config.toml
n_layer = 15
vocab_size = 16384
positions = "rope"
rope_fraction = 1.0
tie_embeddings = false
init = "orth"
init_std_o = 0.0
init_std_down = 0.0
lr_head = 0.00979
batch_tokens = [65536, 131072, 262144]
doc_mask = false
train_tokens = 439200000
dataset = "wikipedia_en"
Each number is 500 + 50 x the weight over its row's rms, rounded and kept within 0 to 999. Layers, rows and columns count from 0. Numbers have three digits each. The size before them is the row's rms in percent of the matrix's.

# up: layer 10 MLP up, 320x128, rms 0.396, rows 257-287, columns 0-63
# down: layer 10 MLP down (transposed), 320x128, rms 0.392, rows 257-287, columns 0-63
# gate: layer 10 MLP gate, 320x128, rms 0.403, rows 258-288, columns 0-63
up257 107:581588472402509529494532444523588574486600399557553466461460464512463542479424503499455410555542567503462477520536521501534523524450454580537526416519500440484489540527512464471451479459502461
down257 108:596576527538382517508471491528549504434527557466472491453469446541430493438543478519508524598586542417555522472528535491431538562515539544456513454436528367491461572518573524560389458541497443
gate258 094:472511536390524491462618543519441528483543520592513519515537483570512565413431531559497583491496537522511477534558534358558451433414443454592514458473443471576540501523481407570469462421486468
up258 102:506490538504561554477517548561481409479520391518459470473459460507513485576488488512536524508458494392384474463353515514505484547559501392448541485521482405489442493515564538467604482500502475
down258 102:481509414389436394502563519534498517527439477440528538527521564464486497446524513554489533498555478556475479442542480500431515455387548467539521576494457587548504455552552447468492575442460548
gate259 095:446469478504543586476391465513570474413520506511580519517553428484595427486475472444441552452464493529522459518464593524504530528382464473439402470488561434560544517435405569484546540478511491
up259 096:488567467501475538535414555500590557465517480441495489580467460479466478500457432478493469618523557559475473450455556626455502436458584502469442547517536508511502488564458466450438554533555508
down259 090:492517383391596519503454527516504478418490541483534488531500464621536475452549486380551541524514447448485501518472456427493452590478544487388459521466521503550420521504586457443600573494518580
gate260 103:555432633429518497561452385547444569510474495536423551562498495454598535498627566545561509515510508462469458536484510521525541459393516525467431491524486498504431405484503456506544493474485440
up260 101:505587488527428453504549499519484572484535552552478508567512487562483466486376507492498500532495522580425427509450490422470430493497409572513460508612448632543444456385446473457453520414514473
down260 101:581509486359456447456577449576497420574516491555451418503477550519484464515510480471495506522506426370471521534551435437512569550432577556580574483525545538444502502368462535520439530502486530
gate261 098:582469539562456464556506488494507515590522475563526511550492534463546474515497596399479532494446481529399499529498558462449491500486564470432525500516435509456494531518535400550419410457462564
up261 104:459572512548457458557439512558538542529487540475586375509517532523545475469477431478504520597484466486464552533510557489519485520528519505412416535437512578540478543481548501572441476437629480
down261 097:485480506533579420467518515501436544490521481499492552501470541524496562474498552506460455515351511436498538547504519457495582528460409606382519577483519531489420613468506481480493458411494515
gate262 100:565473495403623460543602546470452536500600631471496503570426514466510484525499534456505500465529503516458469468395481484480498486564478515526524511380442545412564562464525464534502511445518511
up262 103:451519594460544505375553554484488400490528518532661416428412559600514442482500526476456459574533450515500460477453551443448511496498559554488493544517445421580601586510518540465517577539533499
down262 101:517480527490508455388496512495443528531499496502586577514475433634540533481486472528481430544441435518543555559498677424434569540527502504434496481490501401475492445439558525430404533500481420
gate263 100:490561522525508525489503463443517558485449514497468414419487470554511406526406453476440457414552538610522448567535490464454438470428501451530505575588428475481470551457498481495501425532445404
up263 101:514445507468454462612444561527444466531555430548567547489454474478468538478540515436513538545405507499435515399534511459514480420485498531523471460413615495476484581479522548537398529488400469
down263 105:538473553518567490460493410497498496479426529525506434402539530510512463536417435549476397436608505560525491561530479508508422500424458462481581622500456502527491553515515422528501385518505436
gate264 089:557413506509540532493434540413409498552552507481466536481507523471537537503545610471547546467481425422479506423484511459524544456445478429433482454467568519535538435620444508486447528498535507
up264 083:530432513510451536568558443531563532476513388500516476587417510510549627401465515478544505466515544468427452425517597548485535492468489412529496412463515458490562524504427485498542462475506571
down264 082:511435492497582536503528484489441445408521450582531475515469486529488449599478459501480506489403533615528463453527489502443570477521480516523527465496488517509476507423620520491611515538438559
gate265 117:481498534473500469561508515441429512543449407584498604468554470520614507431486528433482497446534445404418557489523589473505480517510511567419574517407502431498450462427510550509426563541471403
up265 095:520567594427420526458484510498434530512599474482489401461436527488455515420475519483428530453412475466504514428467510460571442555522444467381555495474572571554459519510430562517460520534490463
down265 101:509518502417529541615410575449462555489499469564537543536551547488474597402443529481508473500492523468487424421459477474458525575491547478585579534495521469579432565359463525519446476479468482
gate266 097:539524491443495539482504482410523563510444517449442309489576461515475470544499584468392483479443595469465524558453490595557501518509546532440468521507479480457530489448539537534524502387538469
up266 101:447501423524524467548501531472514508557574421507529484437485451472497517412478540500538487636433568490427394354574457484485566387477545574547532481529455432521427599470464459376484482448510430
down266 104:393520513492554535579470400581498574482483520473516536557589497508473483484559554521601524497405491453478451583491455582532618572518514458470449582417621477503599600459509491496405513570456524
gate267 102:440422535466504647464505494428553479459444578544495458538491504477471503505506582526479550496510503428534437454410613506480512412534424555584555445520476506540467404441395430483506503505414453
up267 097:491497501515513449547606377471566444530446527564555535500458458410481530529593434505567551478469488485452622395478466522521510507443465460544508513495474553526445485493543517540431531521455510
down267 097:542457464472510479483485442422452494457555562561490516556444497513443482487529524491495534544481550513555486505536526507466519443426448452473480480569497489533474579435445428405507479553499483
gate268 102:500556547460492525420506519462567501518545622547462488499452464495600465556439486533450467507462542588594448602429547485536466371489393555423521466554531521513441434527484492543547435437511442
up268 101:486453468490361470512609545572503568567500524467525445548534458519454493505589538467492416543581521490457482497540480466521574545469479504442393411503490484494538557498556420566486501476531484
down268 098:452430442510524540510480541405525502542516581545509511554489497432493514502393440513486462479454591567492454459563557474468542455435422505584513439470477429416454505443520605428520472501416500
gate269 100:387473518409506501518484534465530455478478535468414464553509530538535564541521504485455503545544533409558437575437538531451561452473500492452422484485608507517463506481416454555515506549395427
up269 096:503571521506506442463474499583506594577460425492504430480482520550416521410493427466467529463572502381555492555500486496434534454528468418455442535511502563466449429515431545558473527525481470
down269 087:506511521453478604443524532430531398454507549545537469565531418423517494505511596538491504437457548504468486541513543460481494597457529544601532456537531453439539385474445529532493556479454494
gate270 103:605495508479522502477498452434462495578414509488518594502645494471526504489513537508465513562593516548471429398470556499556515466446512520543573533550459500514489504422538491460565532415459451
up270 103:495567452572555496495541522434549495546564417532456452458501549504550472620486439517454581445517471474483501517479521400496585584526549450498517507544496511611370611522527598504439589443574390
down270 108:459451427560570534460550411468562550464540529473525446412477524473459493511607562514463440553461518411508492533523489654479524457437553569515528490421478451512451536508588504417366505490525468
gate271 104:534475472432535457490527403545518511472553444564535452427435465482525472487452473386481553568494541482502580461558546495569461463560458553466481514532455448447459469516422427549527571516504505
up271 104:553523484549519433446488609544479470444529568539473563431512455471472514519479538480467468453510393470457516478556583429475485488550542445571505473490468533496448548455564468519549487485575469
down271 102:402436422429502418563462527506487595440493522433455536378519563489547582429505560422534550477446488537500437496477574531468553514519497540448477442447524539495525469489475514583501486529493526
gate272 084:570521527532503491505508461513513601412541446554549544524597468460572466554497502470470507431528406386496533475472519439391517503446564537528437420608600511479511535516584467467523504409588530
up272 079:476531511488424498618455571487477451450580471529548592519480557538543491445435530461447495536508529462513483429527582500411533447439580482438461470450549509497514480509608495446535431449559505
down272 089:523533511481490419566485479560542478524464532403487525454495512545504470536527479409538495487425514472545496465493528409426505480426539433464536405609588491545507543454379450493580501485530468
gate273 104:445525545433580541504587518458519588524521552579441420510490473452462491438527549529527496600521559516462484563492591476499388450599527468454515414615457486468458466551521517539539550547531546
up273 113:522513504468556560550545523492500484562457471355455499569495503584466514518494460413524434477581456413571596514467540559481493530469514479403549361502416419521612562488532481482513536513405495
down273 104:541532492512586606502496537473519439547482507430461543467420490469470524601523526434548477493445539435492549638483514470527471516550405475485468550449432477567369548514576501505527446458533469
gate274 107:508548511496496526454525470461573485456449499511509542417528552515419508538483444515526537547612450504460537518469539521662466534576493367465454365479490511524513491574470498454496444476510501
up274 106:567463382566542416540483532425458444478457423477481487536512508519436542570549519469483523496465535540517499503423564521507542449503549513491631522450461442546470438456457561504441459461471463
down274 094:475530493486518549494441485489564461514576513566445535428498421487488543500466494528521467517511512499537527485530535454448518543522471478507501474497459511501513436417386557566493543508487514
gate275 092:579516531554504489522525459475611466456405563542586500551583489505458458485453434514440536442470608477487502557561416419621498475591513438518486521478484456526434494472423530544521437524528460
up275 088:527532459453533458504539545484567470453478628376543410533526530452589520472378423527556515511471540430536498469454554505515515475380400538550442478502509567490459564463493486496558446443527472
down275 084:457544494516384530536512508555451466609473481552518509460532460587442492451506432475516539454457495537484515508579555561516437505600568552407569566469447434534459513445565579500466528559458494
gate276 106:520486477486582460572465514497514591405401500488538517472563579528488456524549501609460526471460563399456481499467576489569546475491427516545498448443430455475486498596468470435490563567490554
up276 110:547538593523487412545487523563553534546473512551470568461561507404467451424602576520463559531491507483555580583571508493473528529549519477509486505494526457549506500569555501519461553545524539
down276 107:491470507488546537523427513518489508506399480603493525503459432571537576505514479551509529514404540441507427430422535481526525442490485474494481534441474491573448546527474484500529576514447544
gate277 104:531428477436477626375545447452518592452521415535504528470512480517487452514488466544429530503457449484492532566507429520424480548452543509476434475605453499538440466496507484502573546519466466
up277 101:634502586556516569512433486474532563478491480561506554598526552530453565427457480526451421499532543509518511552555445553550543464460487460434499524515459480472544500466491457529508516481453548
down277 101:518510489518551477487427620489500498434498486583554606528600513457436419480508477473554373537541537481535521482472537573574550500470509456518536453489529489569494563506419516518549562488509502
gate278 115:525428579530501462556456606428464537417485417533530515458501418413515503569518569607384531593485389483614533556501552511532562430458464479431470465522479508534482541535449440516533527515415522
up278 111:578518516530512473479518445607576491548472493530501411476529451570490603435452440391499499477545542499499529557498588529457413492519427485471538507402490432570494480582489512562492496442431613
down278 110:531382492518481508498525519454513570515476510569502531477437445499447468591561511623486596526418453556447485489553455406410518452422544452468519573556490519514509486534605507531473530524425512
gate279 105:452477556456560576524526537445451585456451458435416521494444500545442494472599480614470494473606497610491469467525560520402552442554598498566560497559560427395396493641456502558513533464533481
up279 116:508485562550388556454385548474439491513389508460564521553535502499463547538511459497566469487453518433500561464389449546547460534494642474474551512507532463621525444441422438488528547540441466
down279 123:417495421484506468446484532535472456472503516436464456464558468470511523449577494405515539453534406450507520492472475509472490559477512478469569535399502540478513530489682451505518502449460597
gate280 099:330540549424504528523495481580586553492576518557542524422505460554544510454502451509553460507494552549480475484559486501560393499493491503443569548402465490634395446533558453562486504526490499
up280 099:471536460493525560481547518519479450613513447458493579495501504556465533461465506521478503555547574518509395568441474408551525500569462536454680460379472518546534516502435523553441521427462554
down280 092:476499526580519586498533520513497508505467433415458569482541463452453417437591455549509432462480522403477567481497553384504503511515521511495438519485582481485495411528418466411480492381488434
gate281 097:510543496440491421569505421425464601427537561431510508421542540469455420485509520535453494462486512594451470469405517552539492491517425555529479517454442522505522536471402569525496433470545515
up281 093:474463440454613560499520573565532457451438570446536474491527489479474499494506443482483460484493491498514507476484564521535502550445430455492375486536382476624478539429507519558537364593565532
down281 097:443460444422634503468425523503517556548462476529504484435504465440561458590515529540504434459437461508462512511437500488559548470498598547512418537497420477504449444491512476535556532532522409
gate282 110:503436524492597513483556488481494633518525493559389492453529580526502417538573445582509480480454541454489523611465462610467552553518541519475543465596519379454453446543471546510476486448456486
up282 102:570500486476481520499496523597527467577546452522461452517427444505551513556561489537475531484486567407462551550521498516402450489511509524406465474558472398519527444479498507434502519524495414
down282 111:518462524467503606503474497496475518518549448385543523522429479565575556510374451495434577453484460586534413476584472421465418482384454468521535493446471492471516582485641505528510500532498521
gate283 095:504536572606488548453473398465543503508477513465409432404515423507495431484485511562467476470565464600464525437528558552550466388522508458437557571498389565576477469532558539553502440624513476
up283 099:409525445512490514469566428533510572532552452500504525457540524527482586491542527501541518478486593554561505463476514563494539539524532477445536490527417461579499475537415489509446512517341502
down283 086:487431417430520473512503516467472525471430438489457436541461472489515448530467508455424587534451380484508514490447477444539522519496515494429455466416554521522512524491583522496546509512520521
gate284 094:580589479505525536576517575474447437463477549625491491485485512501475572495528546491531381426509527440523530466520474511468482445448455468576447505513394549580448438463553413511479535462449546
up284 098:498586497510493507484467532497499533530527547430524535576525461521513490484427442436567460473434448548479506498501496487474513524540550519350527434531629426383533452490473506412618503498537434
down284 097:545552501497500530535522501460500351503528472510555549512514430518494474480616580416455377589517509457500522521458550497444498484497465497551432562577480556550509525472454397485495501512523575
gate285 092:458509489454498531594557459498422357490463486508453501538450544404496413496564465553462478526591491531483530547467564478489483438577440559495541501457516415554527481562573495530580499521433515
up285 099:528469490437562507529493514456573488506480493569439582548443509594510453639569527500520537459454546547479527554496461487515525544510491494533486522654442461453423537561502514481514499381538509
down285 091:439493466521460506516533475485500368472540505529505577504524535427530524480466579462495457510553479591528481504475504508470543503522524532470484455431549517481601493401345509490597536561404459
gate286 097:511516575517500440427530498474601539494525573518512433469450550498483535521423457497492587531522519558566480519546457499463416390413376434525490470473521547533511568452451526522537453567573406
up286 102:553540427540437502431550637507544413579501512467446408459503467442544515571467581447534558545492495499492477531545514480493548518492498531444521588450495551549506612448390471496523444556543492
down286 100:450435489428485540513409463459492583442516545523420484461469494484528530437570375470522539558533482467498538527538551521423538486465537492583519500592521506444476560490389468578501531546527537
gate287 100:471485536520509517470532476517441584503515472400503514548556510543540386497524571586514476441539595507544484517473510463495598434494376532494528463514428427505536494517524502521537448480450393
up287 089:445479512493567486483441495485456405521462459383489459549585522465372480514572473464541462529438458487582508465469504612452539487499451477501466467577611492547408566503475521433501585548402545
down287 093:496537562497441524535510504366477570590515514482513484498515504575475419597487468579480485467510477478502482570562489455511485456550491564582509436618462493520493461489510496503599461450584417
gate288 096:437420541544539505433450558483432505520542444545581544529586499461502491399481523478587499580521517454423556473458661485518438446497537561598524482461501418503527526530559527566536532492437515